config.yaml
head_dim: 64
activation: "squared_relu"
positions: "rope"
rope_base: 1020.0
tie_embeddings: "early"
extras: ["some layers without attention", "local attention windows", "shifted keys", "gated attention", "value residuals", "hashed n-gram embeddings", "a smear gate", "an embedding shortcut", "learned residual scales", "capped logits"]
init: "trunc"
lr: 0.00138
beta2: 0.95
lr_head: 0.0156
schedule: "wsd"
batch_tokens: [32768, 65536, 98304]
doc_mask: true
train_tokens: 464800000
dataset: "wikipedia_en"
Each number is 50 + 12 x the weight over the matrix's rms, rounded and kept within 0 to 99. Layers, rows and columns count from 0.

# up: layer 2 MLP up, 1280x320, rms 0.0806, rows 1079-1098, columns 0-79
# down: layer 2 MLP down (transposed), 1280x320, rms 0.075, rows 1079-1098, columns 0-79
up1079:73 46 67 45 41 34 57 61 47 55 56 72 52 58 32 36 47 16 44 38 52 54 32 47 61 41 62 46 54 59 45 31 52 50 58 64 56 62 50 44 50 56 34 47 56 68 50 28 57 18 32 58 47 67 47 62 50 58 46 74 31 68 38 56 70 31 43 35 58 64 55 76 65 45 51 45 48 53 54 59
down1079:50 69 49 66 56 47 46 46 60 64 29 52 69 48 47 64 39 61 64 56 51 57 54 51 72 59 79 42 42 52 62 57 57 33 78 43 52 36 64 42 49 48 42 28 51 56 58 43 41 40 47 40 55 31 41 61 46 18 58 63 37 51 43 50 53 49 40 60 53 49 42 58 52 66 68 39 55 54 38 48
up1080:63 52 35 42 38 51 43 37 61 62 50 45 49 39 69 48 29 57 40 63 71 41 47 49 58 39 57 57 52 67 44 37 31 71 50 44 52 52 66 61 39 70 60 39 51 67 64 28 62 58 38 57 71 63 33 40 46 71 52 20 63 48 37 63 54 40 47 54 44 55 43 52 56 50 50 42 43 69 43 41
down1080:68 69 63 52 69 60 52 60 48 36 30 49 55 55 48 59 74 77 39 42 44 38 57 55 55 45 46 49 48 66 55 45 55 51 60 55 55 35 46 50 63 47 51 37 36 58 46 67 46 63 23 54 56 45 50 49 49 46 50 45 72 40 36 62 36 48 66 47 54 38 50 56 53 48 30 34 45 43 49 47
up1081:54 42 39 42 58 43 39 67 27 26 65 36 48 49 37 26 62 64 33 42 57 39 49 59 44 61 66 57 31 44 49 63 46 53 40 49 36 43 53 49 33 47 53 65 55 81 74 62 64 21 61 33 43 44 48 69 32 36 50 50 27 64 37 38 56 55 66 47 55 51 61 52 44 53 68 62 45 53 51 48
down1081:33 54 53 41 52 50 50 42 48 53 68 40 62 74 48 60 60 29 49 36 56 50 48 70 49 53 49 40 44 43 34 72 67 23 57 78 40 56 64 46 56 48 53 36 75 42 49 85 50 50 53 39 47 31 37 73 49 38 57 48 50 49 62 27 62 57 53 51 50 41 67 60 30 49 69 53 57 60 56 41
up1082:45 26 58 49 40 78 48 57 55 58 54 41 53 30 47 57 49 51 04 36 65 41 52 62 21 57 44 66 64 53 51 36 38 53 50 41 47 39 50 54 49 46 46 61 99 50 30 35 68 50 50 59 60 79 46 43 54 62 44 55 42 62 62 49 45 60 58 45 53 45 47 46 49 30 61 42 59 39 61 71
down1082:79 44 53 66 50 44 67 61 60 63 54 49 54 36 47 36 45 35 52 41 43 66 46 46 49 37 74 52 32 46 57 27 43 68 44 24 40 38 37 31 52 30 53 36 42 48 30 48 39 44 41 35 59 37 66 56 33 57 76 58 47 68 49 56 53 76 53 47 45 52 63 30 62 58 38 55 57 42 38 18
up1083:53 07 60 33 50 68 64 32 38 57 45 39 45 31 54 52 38 59 51 50 58 21 30 45 56 38 57 56 51 44 47 26 72 73 36 46 45 48 39 50 58 68 58 64 48 46 56 39 43 38 48 48 72 62 50 62 51 47 41 45 51 55 30 54 63 37 36 51 70 68 72 69 66 51 60 53 21 27 62 30
down1083:43 35 48 41 54 67 28 56 33 60 62 46 51 46 35 52 69 60 42 62 43 47 50 45 49 26 58 63 49 45 64 39 44 63 65 48 54 78 54 32 63 49 41 43 79 51 46 63 56 51 59 44 55 75 56 69 43 55 34 42 36 72 25 38 54 62 42 54 37 48 66 50 68 50 51 48 67 67 73 52
up1084:64 52 50 60 33 33 66 42 23 60 69 49 45 69 66 38 38 32 28 22 45 63 57 28 53 44 63 37 26 53 56 42 53 44 49 73 40 55 67 45 50 71 50 39 57 45 24 44 38 28 44 44 54 42 68 61 52 67 38 68 48 54 55 46 60 67 59 36 65 66 57 58 46 51 49 60 61 45 70 44
down1084:46 42 46 40 49 55 45 65 60 80 63 28 64 35 57 61 56 60 69 15 51 49 67 47 33 50 54 52 51 46 64 75 57 40 47 48 42 50 68 40 30 44 36 61 28 42 31 57 47 36 57 43 65 43 51 74 55 67 46 80 47 24 49 51 75 67 71 61 44 43 55 32 54 35 27 71 40 50 58 27
up1085:44 47 40 41 25 63 69 17 29 40 54 45 52 51 54 44 48 59 23 55 62 68 30 45 40 61 58 76 57 54 67 49 47 74 43 52 34 56 62 51 57 53 60 56 41 34 44 39 70 61 39 30 59 50 56 43 29 41 49 63 25 37 29 42 57 50 72 47 19 45 58 53 58 51 72 62 47 55 21 59
down1085:66 68 47 36 38 38 66 33 49 47 44 49 47 43 68 47 52 65 34 40 51 49 63 46 41 46 43 71 34 65 44 65 42 51 51 46 47 70 59 55 53 55 69 66 61 59 49 64 44 32 44 43 72 29 62 60 37 51 79 71 38 17 35 51 71 52 54 85 32 36 49 45 33 31 80 40 50 40 71 25
up1086:32 36 49 45 60 44 50 60 45 56 49 55 51 71 60 52 54 49 41 57 51 30 53 35 45 55 59 58 60 41 22 43 44 56 41 44 53 42 41 23 38 56 46 56 39 44 57 46 49 35 53 58 56 56 55 29 34 70 54 56 44 46 41 52 42 64 27 44 41 46 67 50 39 38 36 53 28 49 46 50
down1086:52 40 41 37 40 64 45 49 61 32 41 67 61 48 49 32 46 53 54 32 42 47 47 48 47 32 57 55 41 43 69 45 54 51 69 48 59 45 45 53 59 54 54 38 48 65 58 55 57 42 32 45 64 66 46 50 43 33 50 47 39 56 61 52 49 44 56 66 51 51 61 50 46 59 51 51 41 55 60 60
up1087:71 60 58 54 18 57 51 57 64 27 54 73 37 33 43 40 65 53 41 56 27 40 46 64 63 51 39 48 35 60 61 41 53 52 40 46 32 44 58 44 49 50 47 52 53 43 53 52 27 57 57 65 56 56 35 41 34 40 61 58 56 50 41 71 64 38 40 42 44 88 32 55 41 54 54 53 44 37 55 56
down1087:38 62 51 49 49 42 51 41 49 54 41 52 60 31 60 70 39 47 50 65 17 82 53 53 48 32 60 49 55 46 67 56 50 30 54 39 48 51 70 35 43 46 47 64 48 58 35 45 63 63 62 50 48 40 58 43 45 42 41 69 42 47 50 45 67 62 57 52 40 58 58 43 50 33 35 41 41 49 50 26
up1088:69 44 33 56 24 76 53 55 57 51 60 53 38 74 57 55 67 48 44 39 27 60 54 51 63 75 37 51 36 65 37 45 49 53 39 57 50 38 33 40 53 79 42 29 35 55 33 56 49 68 57 52 50 41 48 70 35 65 53 48 55 58 40 49 52 19 61 58 60 40 39 67 52 59 75 54 43 61 55 80
down1088:53 36 56 61 46 65 52 52 53 61 55 40 50 59 48 46 50 30 72 63 45 59 56 51 49 71 60 46 57 56 64 43 41 55 57 38 44 57 21 39 41 52 55 45 52 46 44 54 44 54 50 52 52 44 48 68 45 57 69 70 74 73 45 48 53 30 57 49 66 70 47 42 45 27 54 36 60 39 55 77
up1089:45 35 48 49 57 65 56 38 51 55 51 60 54 22 43 47 52 49 46 43 56 47 46 68 40 39 51 45 58 67 56 62 43 50 47 31 44 38 55 47 58 49 44 67 52 69 28 36 38 46 62 38 70 25 28 53 53 46 33 60 47 48 52 50 49 49 59 58 59 35 36 38 43 38 72 57 53 47 20 54
down1089:38 34 42 52 35 35 47 58 75 46 38 34 76 48 55 50 50 49 43 55 52 52 28 29 48 51 45 48 38 43 46 49 51 74 53 58 52 50 38 69 45 87 51 47 42 64 63 43 65 42 47 43 56 36 54 38 41 44 67 35 46 45 51 60 44 62 62 40 43 22 53 65 59 52 54 32 36 54 65 61
up1090:45 43 41 49 28 71 51 50 35 49 57 46 66 51 73 54 46 52 32 46 30 52 55 58 49 49 75 46 25 65 51 44 51 63 66 31 44 73 33 25 68 38 36 65 70 63 52 45 45 57 37 41 48 60 34 40 37 49 59 52 83 43 58 48 55 55 40 45 49 48 45 41 62 39 57 66 16 30 29 50
down1090:49 69 35 35 81 44 53 63 42 61 45 58 24 51 50 49 56 27 60 51 66 56 48 48 51 57 29 50 55 46 45 49 47 44 52 60 59 56 47 57 47 79 71 44 47 48 69 66 62 38 51 48 63 53 62 48 64 35 46 44 35 51 43 58 42 32 48 43 24 40 51 55 53 49 46 48 68 56 62 46
up1091:61 40 74 42 29 44 57 65 31 54 48 57 54 54 44 34 61 34 32 44 35 43 40 56 66 49 76 51 50 52 34 45 58 57 76 42 39 50 40 44 44 27 31 49 51 60 18 30 58 41 45 56 39 59 28 53 65 62 40 59 58 61 38 36 65 48 43 55 61 62 40 33 46 28 59 56 42 69 40 55
down1091:55 43 57 68 46 57 58 51 55 61 64 52 62 39 43 51 55 50 32 36 46 49 71 32 50 64 49 58 44 39 65 69 53 61 31 56 52 58 31 34 50 40 25 52 38 60 62 44 25 53 54 28 40 43 42 72 37 52 34 64 38 38 60 37 60 46 51 61 53 71 47 50 65 68 52 62 44 59 54 36
up1092:45 38 56 53 63 52 55 34 45 27 37 37 31 42 65 69 62 61 47 53 50 49 58 50 34 55 70 49 35 44 38 59 59 70 64 42 42 39 67 40 63 56 48 58 56 45 38 55 44 42 47 45 45 72 38 53 67 62 43 28 43 69 33 44 31 64 48 55 38 61 29 38 52 68 54 62 41 72 44 56
down1092:61 49 41 47 33 48 54 57 92 47 33 42 48 53 28 58 46 53 45 55 48 55 50 44 33 51 42 24 52 50 44 49 48 42 38 51 51 40 43 42 55 40 52 38 53 51 51 54 57 53 56 66 40 54 42 36 50 48 47 53 48 41 52 49 70 42 41 56 36 43 52 35 45 55 49 42 31 41 62 52
up1093:43 58 66 24 30 65 50 43 38 44 54 53 37 19 64 50 58 39 31 46 66 50 49 44 86 54 48 69 43 66 51 41 55 44 28 49 56 63 43 49 33 56 50 81 53 45 44 37 61 40 52 42 54 54 38 42 38 42 55 51 63 56 39 51 65 31 66 64 52 44 46 48 51 33 60 42 50 60 42 54
down1093:43 61 62 65 67 00 51 23 70 32 49 31 56 40 61 59 47 51 34 65 50 56 73 38 68 40 51 58 45 54 50 33 50 36 41 67 54 53 53 46 30 46 50 39 48 43 70 46 24 44 58 29 51 50 57 51 55 31 46 34 68 37 59 29 47 53 68 69 34 65 47 47 49 41 44 35 51 64 57 67
up1094:26 43 37 48 50 50 41 48 49 65 47 38 33 51 44 40 57 51 34 59 61 51 23 66 48 51 52 58 62 56 52 46 46 60 55 42 56 37 44 51 50 41 72 67 44 45 32 22 76 44 55 47 78 61 67 55 38 44 75 56 56 50 64 62 39 51 27 60 59 50 43 52 52 70 48 25 24 28 36 59
down1094:30 44 77 55 43 44 72 70 53 49 40 54 44 76 27 52 61 45 41 48 39 25 25 55 47 72 44 59 75 31 42 48 76 54 31 47 32 38 42 38 65 52 42 48 47 64 56 27 56 49 53 47 59 54 32 23 41 38 37 58 43 33 56 46 52 59 59 61 64 51 44 53 46 44 20 59 43 58 59 55
up1095:62 60 41 32 48 70 37 38 63 52 43 62 40 50 36 52 47 39 55 44 71 58 44 47 20 55 33 59 80 44 44 62 45 52 39 35 57 70 52 58 73 50 46 50 44 51 38 47 51 42 46 56 44 56 71 49 48 31 43 45 37 52 51 54 55 40 57 29 47 61 85 65 22 55 53 33 31 52 48 38
down1095:50 61 39 40 37 61 53 59 57 45 24 59 49 59 37 36 50 38 45 31 73 40 47 55 43 43 51 51 50 39 41 44 48 45 45 49 66 43 32 44 71 55 40 54 55 43 41 46 55 42 39 82 60 48 40 39 36 55 60 46 58 42 70 56 66 48 51 50 56 62 44 65 34 32 50 45 39 71 51 43
up1096:44 41 32 49 40 40 24 57 34 49 50 58 29 42 37 50 52 65 55 58 53 47 46 43 35 52 63 73 54 75 48 30 51 62 49 50 48 47 57 57 46 42 52 42 40 58 50 45 59 51 52 40 40 57 59 68 56 56 47 53 32 59 45 58 35 62 44 67 37 41 56 65 64 63 55 43 50 61 37 75
down1096:43 62 78 50 64 64 57 48 53 50 57 62 56 41 53 51 46 45 43 53 43 61 42 37 69 51 37 53 65 36 50 55 45 64 50 57 60 64 44 41 41 25 36 50 54 67 60 48 51 68 52 51 60 47 59 31 57 38 48 65 37 42 40 54 45 53 67 43 44 57 53 61 34 51 53 34 35 49 42 53
up1097:46 57 65 39 62 58 51 27 31 32 66 63 54 45 44 39 52 70 51 61 36 57 32 59 59 49 60 60 43 40 65 41 49 60 79 29 53 50 57 40 53 37 59 49 50 63 49 52 62 48 36 69 58 50 68 54 31 54 52 44 79 66 55 57 64 63 53 32 65 36 45 68 55 40 61 69 41 49 56 45
down1097:33 18 48 49 49 36 51 31 55 65 47 46 50 67 55 48 57 52 48 56 50 42 36 37 54 68 59 55 37 32 47 50 35 59 45 29 63 71 55 73 38 48 48 53 56 35 51 45 44 49 57 51 55 48 49 36 64 44 61 58 65 63 45 49 34 50 53 57 20 58 66 49 49 47 72 38 73 53 50 48
up1098:60 30 50 58 33 75 50 43 43 65 53 60 64 61 56 53 28 31 30 58 68 32 49 40 49 75 74 55 60 40 60 15 57 48 59 58 53 27 54 52 43 41 44 47 39 42 39 44 48 43 52 21 62 38 62 26 38 54 54 45 47 69 78 67 59 58 40 66 26 59 49 52 50 39 49 68 43 43 45 59
down1098:53 57 50 33 45 43 55 47 49 60 35 56 50 53 49 41 53 54 35 40 44 32 42 56 52 52 55 36 45 74 36 32 45 40 72 43 48 61 50 37 55 61 76 51 47 53 58 56 75 50 40 67 34 67 40 43 62 51 38 44 59 51 31 31 55 53 40 43 44 44 48 44 40 56 39 51 62 44 62 48